python train.py --vocab_size=4096 --init_std_o=0.0 --beta2=0.98
Each number is 128 + 32 x the weight over its row's rms, rounded and kept within 0 to 255. Layers, rows and columns count from 0. Numbers have three digits each. The size before them is the row's rms in percent of the matrix's.

# o: layer 10 attention output (transposed), 128x128, rms 0.432, rows 81-95,113-127, columns 64-127
# v: layer 10 attention value, 64x128, rms 0.341, rows 50-63, columns 64-127
# gate: layer 10 MLP gate, 256x128, rms 0.386, rows 0-51, columns 64-127
# up: layer 10 MLP up, 256x128, rms 0.417, rows 0-51, columns 64-127
# down: layer 10 MLP down (transposed), 256x128, rms 0.407, rows 0-51, columns 64-127
o81 108:140132128121086106150155148173122115117125133093130119141123149105169140105152151093143173113132129180105088060101144111168129093161113161091082178099126132122128044132111204150098131127119117
o113 102:161124154112125106172156148111180124132137127150136085115118082136132084175084134151123133099144131100145106102084132129171105119100080077148099077140158123118126148120128189101120098099208107
v50 124:126167166150131149158101189139097095121078115159137135107136123151123083193197120155195140091161099140153141081125113153142137090101103116135140078098114111102121149164178139144160200096090120
o82 118:134160195099130099149174155103137097122129128213132153137104076114077126193142073129139113127140136181190156160168119120119124115146121113113126105119171067123105163150194140113141135071163118
o114 105:100118117151131156166060106136102134133156146092069184148138138133090098095105140169076151182128109107089079141172119116167133131104186152182109099152128159122169081153092122165135125130111109
v51 106:163151066129113172097110116150109084125136146181150109168105150122113156108159106159083244105086077089119101143107160128139162125177179133100109102148158128127136200157076067106110102128172137
o83 099:144155025114120158146108143137102098180182094119109148166123107100132118122089155150131155138127157112101168100095113168152120140150132150090126055145180152112122155128166101062157107191169085
o115 090:133136092108074060124174120095115174144182150085054146097092100148138091140176081167184170191100184135171170146087202083154191131118113135138095153132116130163115146151138159125093123075128101
v52 101:137178162166058115140102160156146096090173122091141106174165199119134175185146193135146116141129166132103116157115147105156107123101132057123102071127111085149131113130115167127129137219124174
o84 095:090167189135124079117139112124094123124127140169114106116116101108059163081147120138110146125146160153154146078118065109152145128146165114121141139187073069127104164102160103159108164165138143
o116 099:104122124089147156107108102143088191156128087129139146150109157110178128154102107099130098102109125159103082169094089071150109127102101173102140160140225119084170142158111113151173135130123139
v53 118:159150082191143106130198094118120124157162158174189167187175097150141079115194157107063126195126088108149130144085072157154120087158067164117060120141123134118159097092124127119127109130177093
o85 099:156154158062116120129142103108201087151170134100161145115077135141165144071171146109083154152193111178155088128105133186122155118131125074146121178141129138153123082139139143118093148124135123
o117 108:173119163178107121126182158106144110128142109088111136084076156108116119127131097123199081106126103118152071151094112105156137154160130093118146097089142129075064121119161163130097068061076102
v54 098:110055143131123188073151152185125095096155194148152123187104101121158130099111138126158128154089141112177174136150098144112126146160088127083081130077113067140090099141147150137100093203110111
o86 104:129072153138138154073138175186132083178164110154179157156089182113090143086096102146112059162066129122164162107121101087153098128132156107075112159069161132105171122208179149137157097141132143
o118 090:133097110147100062151097109153095119114140132075158169090127158137128169151166141175094118092142112191109099114086199134138137103118105116197160138146134102114164126105132151136087222082127155
v55 105:143170102110101183157173116168161139130108127175132157144072191142152129133122102135145097113085123167174120218170112050158134135162119134135128180127115120112108123141106128123190062117091113
o87 099:171150171128111167139168144167103158164092147130167164131163152136119089172159073125110103096115148088140132115139125076129179082203124130105171175145142106127099092191114140153195064150117126
o119 099:148126179081139091112080158076098084137137096115084110135131120127045121155147180110106145185165080094149184163064062115143083123127144129089102077063135165112121097138147128128144170141089123
v56 106:120145120124120210104122087171127091100129131121104140122119142115062125144088131106105165099175094132199133142138138080109121125139183132124133120060138139126170140101172113177158149139099107
o88 107:035118132118132179101142166134126201109109151129176109122126140112143144129144183160083176100105098138135139164164120080104074116093177113136097134094094101132135100146145158107133084125115097
o120 094:108111127114120100185087098146110104175125187096138088148121136124103147143123073138114161128139161149058159215132119123072158140102133155060079154111105126114101150077076131142134194106142184
v57 095:140100058126040130093158113180106103135157122147149051163119090153076073144111120070104064089181131144109156137131107095120133126126133149145188155075117084113089118129118152168128152160104109
o89 098:075123139115096122122195079159101151082117191155132123079099137138069102134134128103072063098121123101152106141093176142150176124092180177160123186064170140110117127116093106137106101130083117
o121 097:149118116149121105119085155092136154136121179122143092122185162161171160094156102151135151179080152129110108172083106140072063113136077112103147088125125114163129151146146149097164113114188110
v58 105:126128161095146140098125089187169168114129096057144167117173158138124123079093145146165150086115134101120159139130116172202225136074107174154115125145112100097159079104034132169140138159141087
o90 107:152106094091166137092131099122150164071175100048099134120159161128138129097130109057101102118117165108079154108118134147182126089140122147158089114102194120097175103152105128145164120070133102
o122 096:065121124135134118103108129117095142130119149120115173138161070065068103192131111125076127082164121149138148090121155102146186194171147096138137147149108135136154156133164142171111140149131147
v59 106:119099114130134114069127125173101156148119094203162102136134168111126131116136148091117134139097073127148170117143146166150164137096125059127158188110105081130169173157115148062110219094161174
o91 102:143074063160075167121177160130036171153146112146156109147166111104096159138104131153129089189146112127210144103085112089111164151100112090074121208103127174146135175076127152111076139151128121
o123 092:128168132146164165179155136123155186077193092156128162132100124114201127130118121158168139140121166134147106151192139117137133143149219138128164127172111118133222115159110136164150090142138104
v60 115:134077119166142152117126103149089214086140126144182088070146157112100087125145085194133141139120083156102148191087075154114171138128158112138131093128106148128092082068128133062106157113126177
o92 110:088174131118138148159119152111132149077130099100120087150150089070125103114133126134176197156135149213131161130120087127075159110135169201134114107109139141087113133077112170096147130161162148
o124 104:139164159190100127119123096106115138143143174105160149137102158095157112134164141131106111119209124130144096108111135144144134167138179101165128146135173101129159157132092123176134199097099129
v61 105:126164163107152148177061156098130164150108137073075124114176090157183165160190115175168153153136103095102177121170107168124132161169111156145149189195127109118136074101184118184094089078114126
o93 112:155151137108132158196123070120120128053124122163075161083192148178121143193155081157064110123190138149090137133123167118123118119152108129146113128131115160122079100139212184102159129098057124
o125 089:167117098115144080133096138120143135099109150087120121104152128113157128154091127121160110081074100103095108173134099089141140126137140131117134112142135091125130126147081133175145073151184146
v62 099:108173053123157109155115153144065136096119193129155115205051129102119122115113181189107153086155135145093106137115130139143078135096102113123163130095077145039108084110129136163132094129188155
o94 103:157156140122106078148095158123119137125109196139144099160111104132073143115142112124124098072079122117125107161129196166108161139168140141140147169103082137058096091110126101063068130130126135
o126 083:093073172112108122091075080119123160104092048057141113171141120100167135138103107141140103115127186083112107136118165059108120083163130188170166104123082110122167078122123134151130196131088156
v63 109:129074139109070119126134109126155099090143180161165133172116083157178153142125120173152098140157123184162120133087148096127143114063176135113164109126079166100153120151107159060133144139140225
o95 101:133153138136084117097170113095104077142161124159168143086089106087103127140079139146106049091121201085090109100033107117089092142111127127105119166175136086159154158075099138063122145137131090
o127 093:166111189173166165110128149166105118140110128104136117115148114094103050125153181123127095126144129117076120083141117155145098144181109123109115173186152160131135125179147079172122125142141137
gate0 101:072179109078186110105190149113171089171121094136140170110218112156102119110188107140202163126174089116066123139151119128118149179101155148131088108142161107107105095071111073180129097105124107
up0 101:125164165068153113141085129118108151202183105129089097062154102118143119161174096101115118131138130135142148078126154171151135156112158086108094110125174074184105168094157093135170129090151102
down0 092:159135103165055144142093212184147106077187124116101119092145144188101121144147116182159133109155120122147160152119184119142150120125154119148183118088133138075154092135078120031134162174156141
gate1 100:147139197153089103133142144120143135156133144113154107137091135135115132111046183120108151149074157142153173097173125057136131138123109096154118119084124107117095114108119192116072105112159094
up1 095:135176116181126159126160185101135079167145138171126109146089172138148086168103124116117129139073144152134127151182120108114118174154084081141120155174118117174098150093134209127141119122150162
down1 097:116117138126120099155059114087119127104153081117178129121128130134164134144169189121153120089137080115079114113084161160163130107063149175091094128160096101132125136085134069103203147094123107
gate2 103:147120138121098104137125119114121065137135130108156152090071179123140143090116099125100158136094144138119192146148155106128158152128115143120074148069108121150091107073133209083125112083167215
up2 100:161092083144134123137155146086138134151191155125080144173117123133090115094133090121124134171089113105105129115169091119187141118131142123114176093208145148113169176117110198127126164075079169
down2 093:041148100166155139153150133135172122175112151092101163167163154079118144129103127126170165122139096086154156134148178135122163071199134128160158112102124063139182109096112073141102129135085088
gate3 090:141117202129144108099106095116133161066089151066129113140061134075093109171133152154080155153163157088174107126087137124164082168146146121125149156129147108080163167167122154132151141114107105
up3 096:172128135161151111154133143099076141172073124151114096142193117203115138119075114134124104131102080164130095129151083085070152098081137100134134121085105093176108104106108146143117115132076177
down3 096:161111078138124073079155136135196158120140174166102108157095133069101105099099136120114142138157210099134190099090100076163146131126165066118117122162128104082159107061151168110099143109139055
gate4 111:094168171190121133094131124183119075121136154126140134178123175108140131106088102150171126093085147127100147137151198110116124070176127102153177144162097100179100114105128154067092157164194160
up4 102:129193056115111101108137175081117197111166118149159064101093116125181178180131113153129155143170139161202128087132108114095141181095134153059104086089133111075094133112103120120101160141084147
down4 109:134089107087135195118140150116161152126172093134078098114167148104134137127138142114147122148135126095172163071067140140087103166149189105154198066096194110092140120095108117191159108137043100
gate5 099:073123141116153149160207086138166123078115074142140152159159172126132116085141151131117125094139127158095175171156176120070123130078138169154108147066109139143142129160141137102152133126182169
up5 094:123155106114154129096082151078115140119145158125145075094126102100079113142118067130173170138157114135167126070091053127153098165128130114136153149145115140144104124123119106133110104147123073
down5 100:102147188140128219137105172096141100104131155088160124136137135151132071089162158108168066136138107113116114150097101097182157114165166122144054201130134104186113131177139096214095127095086169
gate6 097:119141179202088137133130155158092106090117115108132075117141138151107104111101148191165147153135099102108127163059129116088130146111163124140190129123068147162118081168183163078155168093150160
up6 095:129089130125114109110146159086105128158161121084119132216143100170133109123139080114098120117217122094134163090125158198121096118068146147142185143118118106103175118163160140103089148127088128
down6 096:129125101142133119048109103145083125153155126159109090117109108104171122095134140119064132102135127161104150145103149123149156134179168118106089127165148104119153095121093074141197115142212130
gate7 098:104148131076081130116160155130129100147118179166126192126161135138091108121164074133105136133152082080137153114123171118145179185125076141095187145126173118180146195155125113148192151149136148
up7 101:102101125141122166139101120113107127088143105085131107156088132088150154200114147140123130122146094171197175135180079171164153142113118161087161120191144113153127139110089181103149110129163111
down7 094:090190137142131114065091079162186107116113164094111137145162122100175112146100118166160182125187106092149155134138143144105125061130122134125199105152100128165149102108124168113153090167160143
gate8 105:126106166139106141090112169081162112129126120059091143156136137119100096098093128125167163092124162139071167116151170062129124183076115110164148114120101095088160157122125142188110087220086159
up8 098:106046145150124152133084082147173124133122120062122105165074078130143160156133167095121142115155129170127112142078127151198146090081104139176159128143130154095077127130176112114112144178114117
down8 102:152156086171146189147118114149198092131123106036119177127185082123159097111102117175097162137124107168154176123110113160142109191143137124100102120159137136160082091051111129105078174086122154
gate9 092:138086108196150148158130170171179115156137185174100130122089112196099145133115188143080158130124111118156128152128131170139095100152224206092051146112165148162159167134131136081215125152122117
up9 100:182174127132124085153099096087130095117110165124109088179159142110094138122169079059139144132127158096120105102126077150184116151048100066130132130120145166140101112101110101137097141179188094
down9 098:156130137095120166115165140155099094140056136141128084160135076092109160112100133096160166094101111121117110138149082167159158129094127130144094099150079100128066065135096079116108086095153120
gate10 102:126149161143156107187094138183100081142153118094130129105187142096160078087149114087058130084198107141178076097095118174182148078098122086141126062116160079151164108078118106126111202144098179
up10 099:115158163119180137121071155108135106139162103122128169112133105111146120124156121186065123191135168164130063097086132164111112137101096099129169154141131078184099110103125131141116112101177116
down10 100:137037165139175095099151111156157172128150131124113122179112146184129126095082126113078105167125130178128086117146085066139136135152123077094151083157099113137091101126116113153150151127109085
gate11 100:149134133098114109162130047088127079095154092133084081129089134173162130169120123144118130098068151171149100133120126115110133170157149095051125178118155049072148163125045126129143186158159114
up11 106:080099184114098216068123151149120079151098134084137091107102092137212096121116144180130150126102173132181180099119068143134162161061144107100133187166162087144143135158091120063132164174156135
down11 107:156081193126057144139084119076108123074163067149103162104147158126124123106129119106128180135162069123142100158101158116091167146149066120156117092137067066089102121112131148173120118117132171
gate12 101:169125129069094120149099138148192178141116173140105116074166130206094139137111122120123117053117098061089109117112106127141091135162158182129127116104126088121174151171154139118133127059069163
up12 096:166140137125174157165131095132169108157078133121086101151126153117101105115099114141126134157102160136197122124152199129167133111089110191109138170150143131149150155170117155122161115113171120
down12 098:136116108125076097139131130131112082114112113080159149163174147088086131082133156122100124213154134124112129117132079104164202091123078134112124133114213161109175185054192148092064173119092126
gate13 103:144179143110170178106118109116136065178105099195075067132107095101108144126156116135177147130154138145119115079180156172113196117131143129177079134160135088107166149106183124138113146168125111
up13 096:154176127152126171175119110145130072133111149170129169097097168156095156166097089199111097173138091043139116119087155064184113186095142062102169106083102105138139121143095126110071121181110112
down13 098:133141165151098117082144164152103110144093081143116123099111179128128126178125160140142148099135113152089128153113131061107132136136112171158116121110124133127137162134141111174150161166069174
gate14 096:124099138148113145100121128093119115107179102105165148171154140062122132109192174123195131113235136153092126138130184131142091093120142132173107097139098169126077156119079138128136124108168163
up14 102:069159096102135106106173142217199158135068136131133088136147182139145125156143136118114116122164133128089138128135116117135134213100126105151133144126105070106171049130117132116184128161143114
down14 104:160163085146089116129112120097082136125138123173046106099152154154148131078114159108167116103172128081124098151138165121152158050168161146099116169080128156137107173126177215163111133144149097
gate15 105:180129201194120095095160157119128119157140095160068141162173089157124132093163184110105083165165131130112073150116165141102076140067140112191168137157192063102097116086179156102185109131074132
up15 092:144122163140155130070145187128054105111135163174111127093156130145162149090101120102144168108138118148101065111173153192094115128079133148117124107177169122076140133161084180085105096098107134
down15 095:152105166074092125109120112131137082145091166195101102155132112141100150184100119117130100149138146110116128131108090115140199135145142080085104134140077131115102121101171127145157083144145120
gate16 105:088145156165162148162146089109082153126106076119109142095121094114143143158112102163158123158181106103153174190136191207073155123107135147110092130094087086199109104158169169140124113112166081
up16 108:110055107123209111083190165155114108120081093156161065094083170137096115104128145077141112133124054098137128093058132167103111123133104157124165095178142143134116093142138104145132116084139093
down16 101:091113114150130082179169113094099111126165158173207125117073070102165106136053152113144122024145107128144074084171126116095091141116127111104089120106105118085139185143144210127165161161115157
gate17 102:071110102154091135119116135133144118105113160149147122036099148144098102069114100170099135085118112165121158086075110139145119113172123161121175142124147125101117098087122157127178183101122098
up17 100:156103117156111153106103083066147144132138119161091115164189140154115110148114086078145160100162142110084135070205132115146104141142123126140156137169098143132185144182091147126106159169102152
down17 101:140140113130127181191157176139127170120095086109149180168075147106086174094131107121102120120093074101149146145165187122064128129102091166131094144164223109138139122161177177071134171157099172
gate18 093:102145175108146214075100189123185143095110116166112144169105103181179142133106155126062127149117105097121061132141117126109155168130101116153129150166108120100125153157190138105092108109135152
up18 093:171101173136098139106182105163131090108184197171149102092147155107084123099098123055139140159098104135138119159144131136054101162138136132128157140101121093148100118123085087128126154101116091
down18 092:159133091133131122139141064078108135176074106088157066144133130110102137227135100168114116103187127113042110135116182165149132141111137096155160125075160128114139141142173158112125146190157189
gate19 100:109094122104089149129165102123085096112176064160120066119134120215114154206106107137111139184138129106175183152144184172155163158092093128159152113095161141126115127188116140188108097127164186
up19 102:193174127115134127149130106192143109135117109161157233065126094106165136112135164095107131120102123152124069175111105147125115082128086134121142149113113146114096135091175130105118149131078126
down19 097:148092117128069201156183110175137108088115080058168161099131133095118165116173137127167103128112162111098140080112132111133151121167148147127107107121125146068158125070133087160101138130094078
gate20 095:139094158120127138099156153128166152090179126063107157115168166151170160176077134081084172090147093109134122167118142164117140090122146149074163122134114157169121081178154165153206138094138148
up20 097:105148151098104159119085114108133108165131176123099109127079121218120141088075147116117153197144143114105158165136133137108094102067146175160137100161099156112138132078142148092181126114127108
down20 098:180119136084109178123155127118162169109217168133105141104149130149133178128151111126155124149113109108170131127124120145158165111155054129111140096109133183139090163138118163109243157194099118
gate21 102:118192144113169158118109116170154157130112178203095097154155149163134183097111121088117188118114082082123144153116188121125156127107138156095129104123161138105125146163132158135101172121179063
up21 104:121097140214068092148102192113113107110184147111123112120115099119192120077193124124152114140120128106151183124115185163162093142068144157112166132124099113073146162078105081098135151119122084
down21 098:124119083168079119118038127111144102175102187099123115155131096112122065155106184181150159089165113169091133114133147174159187172121074085084169131118131109121077114106118128123130121163100112
gate22 095:115104120133135140079171141168097179152094077153191153114216214207138112051113145151130131151083142150116113166179101115101110187166102075124147118112161149115120112137096123113178119144127162
up22 104:098157113131108140133130108174146085026111112110110161145109142169117125110139134150132106082066198086131116152139079117120105117173118089160141091111188175132135145142085106114122123129119083
down22 102:142152121149095164126169156128106212127097119103166117188147171095112075141135128140103169109130125162135184169167132111127073038120098162132129142146099054117111104063115070145110105120120148
gate23 104:123179110145097119140123187087159133130145126172174121125153087068121064099213208125181117115133125169137133199120107089089184139151157079087098131147162083120185138127151086101141123107053126
up23 096:125111182146153139089132106143069102098168109156125212156174134134107219168154074103114064135111115150116099176158085104131091144130154163111125098171087118153101139155077210152216068090139092
down23 102:136131092082199109121155159140143106136127166078141152168121098077113137112135152160172154114133109080180173051139078159138154141080092148115114126165183144103105098070159117168160152141122105
gate24 109:120139174109210181152125116112147155118162117152082106141149121220147210146113108147114158205084103119079129133099136108182153152071128121133087125165138107067176165156131167107127160133105136
up24 107:150116116149144159136154069101106128162054108136117084122135204137140208135164094094098166122089100120118136118186171138112136147151126100105127181099150099114174067138093169166113107139140061
down24 098:098102142068095154085109146123110160144122109114125141140192078111103088144104165121160122148135092134059123121136166159116143116203151120108121124087149115133194186105146116156125087107108135
gate25 101:140126120121107127184132078100104114093128110207216163123199121126121142089124165190139169123109157140137147160194138169161154127138160174122105141109174157102137104135077168123092137119130146
up25 101:111165150162141113100160078135122121179186163096139132139151188107149178111159146164147154121119159131087082143115086032158132113094116124184062157114108166076093132100138076194169170118147152
down25 099:121126105176129115138164175100069103081182134116126128109119092154113102124089120092136121134150165126138137090157137155119148139151080137192161131137110088142143062133148178124072045104148093
gate26 102:136136092091133105081086085085113120163072187170140151114160200108114065129096075127139147149134167124142093139114126105094123182142196181152139081128150163108166138085172087080085154124102133
up26 107:189133104101125127182084143144169094122089099117106154193081201166178098118094150113159130157118112149092111177110113131158172179147129090128130122156153139105098167197109099118147166125140154
down26 105:182116140207084136138159115098091143129137108095106124178138173110175155160117136118113119107174142134040104106051159125122132195117110098102138146111093118129048175131119088110121155107124123
gate27 097:100114125139141102114161149125134144157127102130145080164124145166084122168095165131098139142127119128122169204100142146163205136164157136107135134109082125148079182120104163054149100188122120
up27 092:124087142157198156150101092149139118113122133099128160094086083106129154110106171112143114120078127186143132082125113097105070130094126060139132129057113145137110176161130135153110185121150157
down27 087:159114146074152146120162127127174149132098052113127121138167138118159080096113183094106154111170145064068109069104089127147182102135131161098100110086118110131105135077086098170092104196178144
gate28 098:078100138107102125114141142110133106181116143168165107149101114116120067170171132175148122093124160108091136173048110118116101188086114113091145144152094106169149108140119197130054145144187104
up28 094:118122119118152062129165087126142143174146118201093122183125109101096151099163178176150126106135137121141088182027127124099151146049173104075149086129134117160160160130097112106119156184141132
down28 091:174141119126095082083136098107111200113098118179153097145123116155087095143153103070117064111150054177128146183153135104146145152161117121137103071125138096137190116098117155118128164129119113
gate29 103:118100063102135132154150106168112151151130151165160053159047125094136155095129092160091153114053113113135141111102122159142155111086099099039153148156167111178133128096156150173116137119135155
up29 106:156174129137092111142073092127160112146151125145145128023148119080090136172170140074131135190122083112079164115164128118156123155120122118172134106136085146155120104102100133176133209157088096
down29 099:183159127194116126099117146142132116154050091116111106111190105116090168120143133108161160131119143084118111151196164113148193103111149124067098200135146124118122160150186102106071136172139139
gate30 108:146168102107119117167134164080044109089120140088111125105130091099139137115161174154156125117124093149101175099153098106078165107085110141119106132119175170065119121175092160151103150095121147
up30 099:136179102158103177168091138116128110113116089093138093152123129071136149118137176103163185112142197065124101130119168142164192081062117180091128125149085146199127142135108122133122180157117142
down30 102:119173174117131156100196168157111051151113078127160168090121087132076118040150080138074188115106128112175124143151171132190148121112100133053129112164161137100141150124153123131046161098144121
gate31 102:089171154187122130075175155110074124102066155147158113167112067098109116083173107153113127086093091170078141141154137088092101167116077121094125128131131126113151096136108173114130146092174148
up31 100:127118166085202161178104113122125140127170086119093110100158131111116119162096118180103144180079138119138104095096088130163124121149168155155132115136067129148105153119162133057117101155161087
down31 101:129101153162102117146126160183182132115157142135068107149174155184136129156113114097088130132075100095065123164138101147133149092134080166174126134106145108202092114146137126130046170113085081
gate32 099:157092130150126123129138120088111142152084080129140142121117141114125121127114160139138052136120061136128121104150093075089152095094147090106097154073155081151116036080125139134119102092130135
up32 097:092157163102129122112152128142130077142083116156110138142135092110135077144200120139062117082126155119089084128159103171126130129113125084179219163113117139117143101133108171092104118131126115
down32 100:189144104186164120152152158107029173148166103123135173119127125093148114056163136105153090102155179123174157191120224065152103128146126175158078121133124109150084104129085069116155146151159150
gate33 099:109134194091166139095159078109108180103178158132136121207128113122115145134054151122088205127149117118109099194147122116055082076138137149134137120132137147152127152162132127146184149111132145
up33 097:065119167135137170096140147109105088102166147132135144084162069111145086149093170060099126169113114135114112138116104103098128112060114175124107149128164146128106077098189105085182058150093144
down33 102:085155148144133168170155159168106117177115151113147114076154108110141101164144103116142123126140119142148078098118134146145087163134104101133170197168113153112078121188132146166151146166085113
gate34 106:098093117082133071178093107121118130183097165109142208102138184136142119131128105180150068093057116145144102135155136155141107174148191117098141104160124120140171102113096138125097114138074100
up34 106:098116135134116080134189155132136167178117093119109126126113131109102122108185156155129060091167148122157139135123147064140128178144118118090150150104192117149118153046095142122117122084115118
down34 105:175112122067082103107134162119146113142131113083111168098172117170165130159157093146109139151147072100128049136069139142162125116133051131140124137163097144166085127120153110168187157156159185
gate35 101:118156144139108152136141126102111136142135177107104133131104199067176154174165125114097095125113120112144111124114164096172117141087140103142182091146114155138052076088108108135118180091101101
up35 095:118207166172132170072177189148104151087106152089095073077106105164147117067109081137142132118096119161093135186173107113091120146148126100176115144109108144093079143148100132129152086175123092
down35 096:188131101112055044176136146150192116139169149147134158146153094142153118131141074121117181140170133142160115088090111101095111088154127085102131075081137123136149152150151128126080131178185153
gate36 101:128040152142115074150151121116085125116149100122152145152121091128121202105099133132181147231160110076120109149108114072078155122157091097105125123094085130125054067077098138138149139079099088
up36 096:094133068094162141146155068090153112143166126110169076119158119165177147145154127086151145114088146112210162122124140079164149173151127173100161141144127090055122203169086153115105123161079151
down36 098:120152168073074121042133119112089092147097121172114116106144132125180157111188103063153149176122091089160121106173139117116169060187159092117089095162154127108219132130168120163110108146150121
gate37 106:089094148136083141129116074078135148166087133157154148102136159184133151160138163105160125162128089168164114193162093147136136213125115139145145171087162152167128168125128131138138160144145046
up37 105:082132145100078109167083135140082112180163102133190129105130143176161121137139158065145120141147166179172063117139166137116156136126192135146120065135148142205105097093198126099105117118080132
down37 094:180091173164164091111153207101162177108095171131096122145101076184117129100139105129122178119153134161092194125106105109166111108099113124156165106092100168090082093190198139129106167126136161
gate38 101:153187107156115125189150135093124180133092141123178158066102130129159060185159121143140099194179149097144109117144111152124118203202175171147105168118125108166187131148125148099150095122134186
up38 101:162158134109133086103120131145129096108195119120080087120122132035080103073060156095150133200086114120124093141139085122108108090076068119137129081123176116116176155098133132141116108161151149
down38 100:154155186124143087125100138157106130132128142109147122154124136151116115121156089111122118110113119166172149145182156157093119166132120095127097159094149113104147084115186208185141133195137130
gate39 103:145087146137140194098134118101149083133105136151133147133157133135157170098148076156132152147171163127109128123086146130093183178129189160076105134069161180098136129140091171149095059056172101
up39 098:110152132149130185111100088162172096165101194172151134076101112097134118146047146169135181137109060146114173106166099103133159150140106130121161171143108084094146104152125139132112142075132048
down39 097:135156138139086134168154065114104122113107058095183131096091095101113150184135125102115120091100118158192104127118142109095101067099124108127162130189149081138074152128144070134055163124094115
gate40 102:209116175101142152104147122095100099155151099138092084128106136128172118143082110127121129160146158095101113153151113093164135119067086137195116116169098112134187138139140093143117083133124185
up40 105:165155093139152107131122125113125149157156129088138123165112101165104130117166127128091181157106098096085103187175168135134153170149124123099141123141147110135143124215140125144146170161142113
down40 107:170088107172115186169136077131129124096196118145155129150117167069112108071158111129152083097107141164167128144103112141140125144172143150147139161108086095125132094135082094132077151157109167
gate41 095:145154144167094132154123137079159175137137150108113125171165164113139119207137057121078127107106180149136151169136149163155118144125120076130081109121153137127164101166103118151040108127061090
up41 094:106161118173090143179113137117163142117161168105109161134111152118137099114155102106098115132156175084131192160144066143166138166191096118141053172166129127115171117187152151159095136062112175
down41 096:082092083068088161120113094120097128095129117113117135086174132138138152110178138136138097115070120142160147093155117088116082113141121137117163126126129194060112089111158090102152144149147116
gate42 100:069152161184134184120117157147136150096094110076123124141156037122149117086170162098135164166164093144111151162169102181146110183102132120133104152139122074077148107147104133170111108137149109
up42 099:091089106126158118099129093092127099121125188114067162001142160138106132146094088111043153120105171120087140136126182119144108111131108178116119114125192170180156087115121147160147099116096100
down42 096:080140133145115162127142086058143118190132108092100208128079105114145178128096171113144178146130184121152149089075081114135033120129180138110168180119145129166124176125126113150124141159114117
gate43 098:113165113126133054136142154118111060121185208180158098169092118112187116143095135073097163165062166083127087121114161118150121130163096140098093120099117119104084127085084074132112159160191135
up43 102:163099113124152114087111111083117106148122102142179167180106160154117116117114124122143173110076136080111075133177150073110098097097137134159091147146113142116042148126127120134157118129043152
down43 103:097114127131152116136124089117099150118132121173096110065088164149116187126123096187189099155129131160163114193159156106228085120146132071195104216144149171122102132169120167145153130137145173
gate44 096:192155181081150126104209132159126107158054132146140089109128188116090143130089126175164157128112131119096120176106114129155134103061074151164177140106119140124076160114112114191148116124106212
up44 104:135164108155140145194110113078138156129102125095077115075214072167158146132172170122070124181127093171065107120134156122124108098150124117072072160144142126117160102123075113141104093135157111
down44 115:131157081152158111096088107126102133082117125145144169090132052153176105139182181125163139148116114136105226137159189112165114139164131103105077154129116096120149139156119098082128115128085146
gate45 100:046137112104143121105180192073143080147067099179197141093145125106201132072128120152114141153148123133088119147117092183151183114143151127144126124111125171145108164109143160120133110158133142
up45 092:102132121157154146114095199080129129128059152136052096116148073135165146158109084145103179108112135126148085130176129148150148141134105129098121122067080134134083160111128170182100083153124123
down45 099:124118067107128125108115088112127105110081153089154153104173206134099158137195135174128131125083175122129178054057132094154115112180147122114101095119143163085052198106119081130113136138123159
gate46 106:090118105146191201155098127078080143205144191174121140105148155084127196162130105119114145163179125157080096100101134053168106148135160185113154146112128044107126086170153112152138181104159115
up46 101:086118116143124134114113189241135144122167089124124133133227105117095112127122083165119084082165136149143084074144106154080177099063099140163067095134083126078143122074138081156088096088109109
down46 095:183163142125103153114082113134102070096153188111117169132147159129154158138110157100099136162151158116144176085186192105143116085089113156149135085128107077148104087108072098159046124074119176
gate47 098:176086079110089044095137142126105147129111115140127137134163109135128125140126165115170104087159137123118080089156121214132096135148153134180132106102134111152085143120145187136123126050129166
up47 106:052130084105084091138171115101114098105114164136174121073114143092140142125063207106127111095143157125157093120191113163123079130108167076159176100116121104150185163104135179166146140126089119
down47 096:127130163127124102127155105131145162117129194116096100116141121161130141077084138163130146130076091114087145188098109087120040101106111112124146122102133177102145160196178090136117153091160095
gate48 097:105149108175120130143147113088113136127170091122157108149102092091193143140147147109202141148098072179148098131114144118151160140147171138174120201122180116136111115084077110133107148105112127
up48 107:136123097110144132112207169122147106152043074123101072149112074104125135083151135121100142154127158173137117118142148150163208074155112107104080102115145166116112057166130147145109134067108096
down48 106:158148151096168120117108133088084109109135136079123141106152137153116140117070104122116141144142119130106060099148188122042113117089112098114125162191162093113179102083190176140162098112078133
gate49 100:104090183102081143123146094184190145102144107188085123108150117122157154186125099115193125133162153078131162070113178139108113162146129144167161147105106103089175126057169192100108158093146090
up49 096:179162107125113114123172165148101159119160114112128101128149145135081132051119080113118166134129106121092105149139071146114181102126141169160149101094115088165097127125129148131135129147101106
down49 100:150134116111128169101068187132068068089146104098123124125073201144201155105093137108128191168150120126137086154140168109113100120159182127166129186111086104076119090175197189055148100091142147
gate50 100:121091145103087051132189153113126105106164124062117113093138178180107144092121092109151086108083144155168129120107169147109093097122181148186175159107114094127080070175103172108129145066115164
up50 091:122093058098087180079166198087153145083070118144145167102117153107178134124151134088096098160109098142124126097156113169135116159115157088087166144162119138112187160160098070116095137213111101
down50 090:190178146130076130181144178129181138134137163113076160106090114133124152181145152089135109136160111147124101133065127129156139139105158076092145133119118145085099138127162184137077079162125158
gate51 094:129096107124162157103178154130161133138139089135111089137163129063123152126096114083134112042200137149128109098116137088124159138168092099139165156119121091154127116155108078110047153137057100
up51 090:121127126208058055135140109157134175113155094107105149180159138132135158175143091176188136071133162168116138097138157108081146111086184121150129150182077130149167124071106149126100120101099092
down51 092:159129188156128171091130152162190163180110129145094111145123139054111169121122133076080111156106108135110081187112104138163119136152170101079126103135120119103112081148097110176152128100142173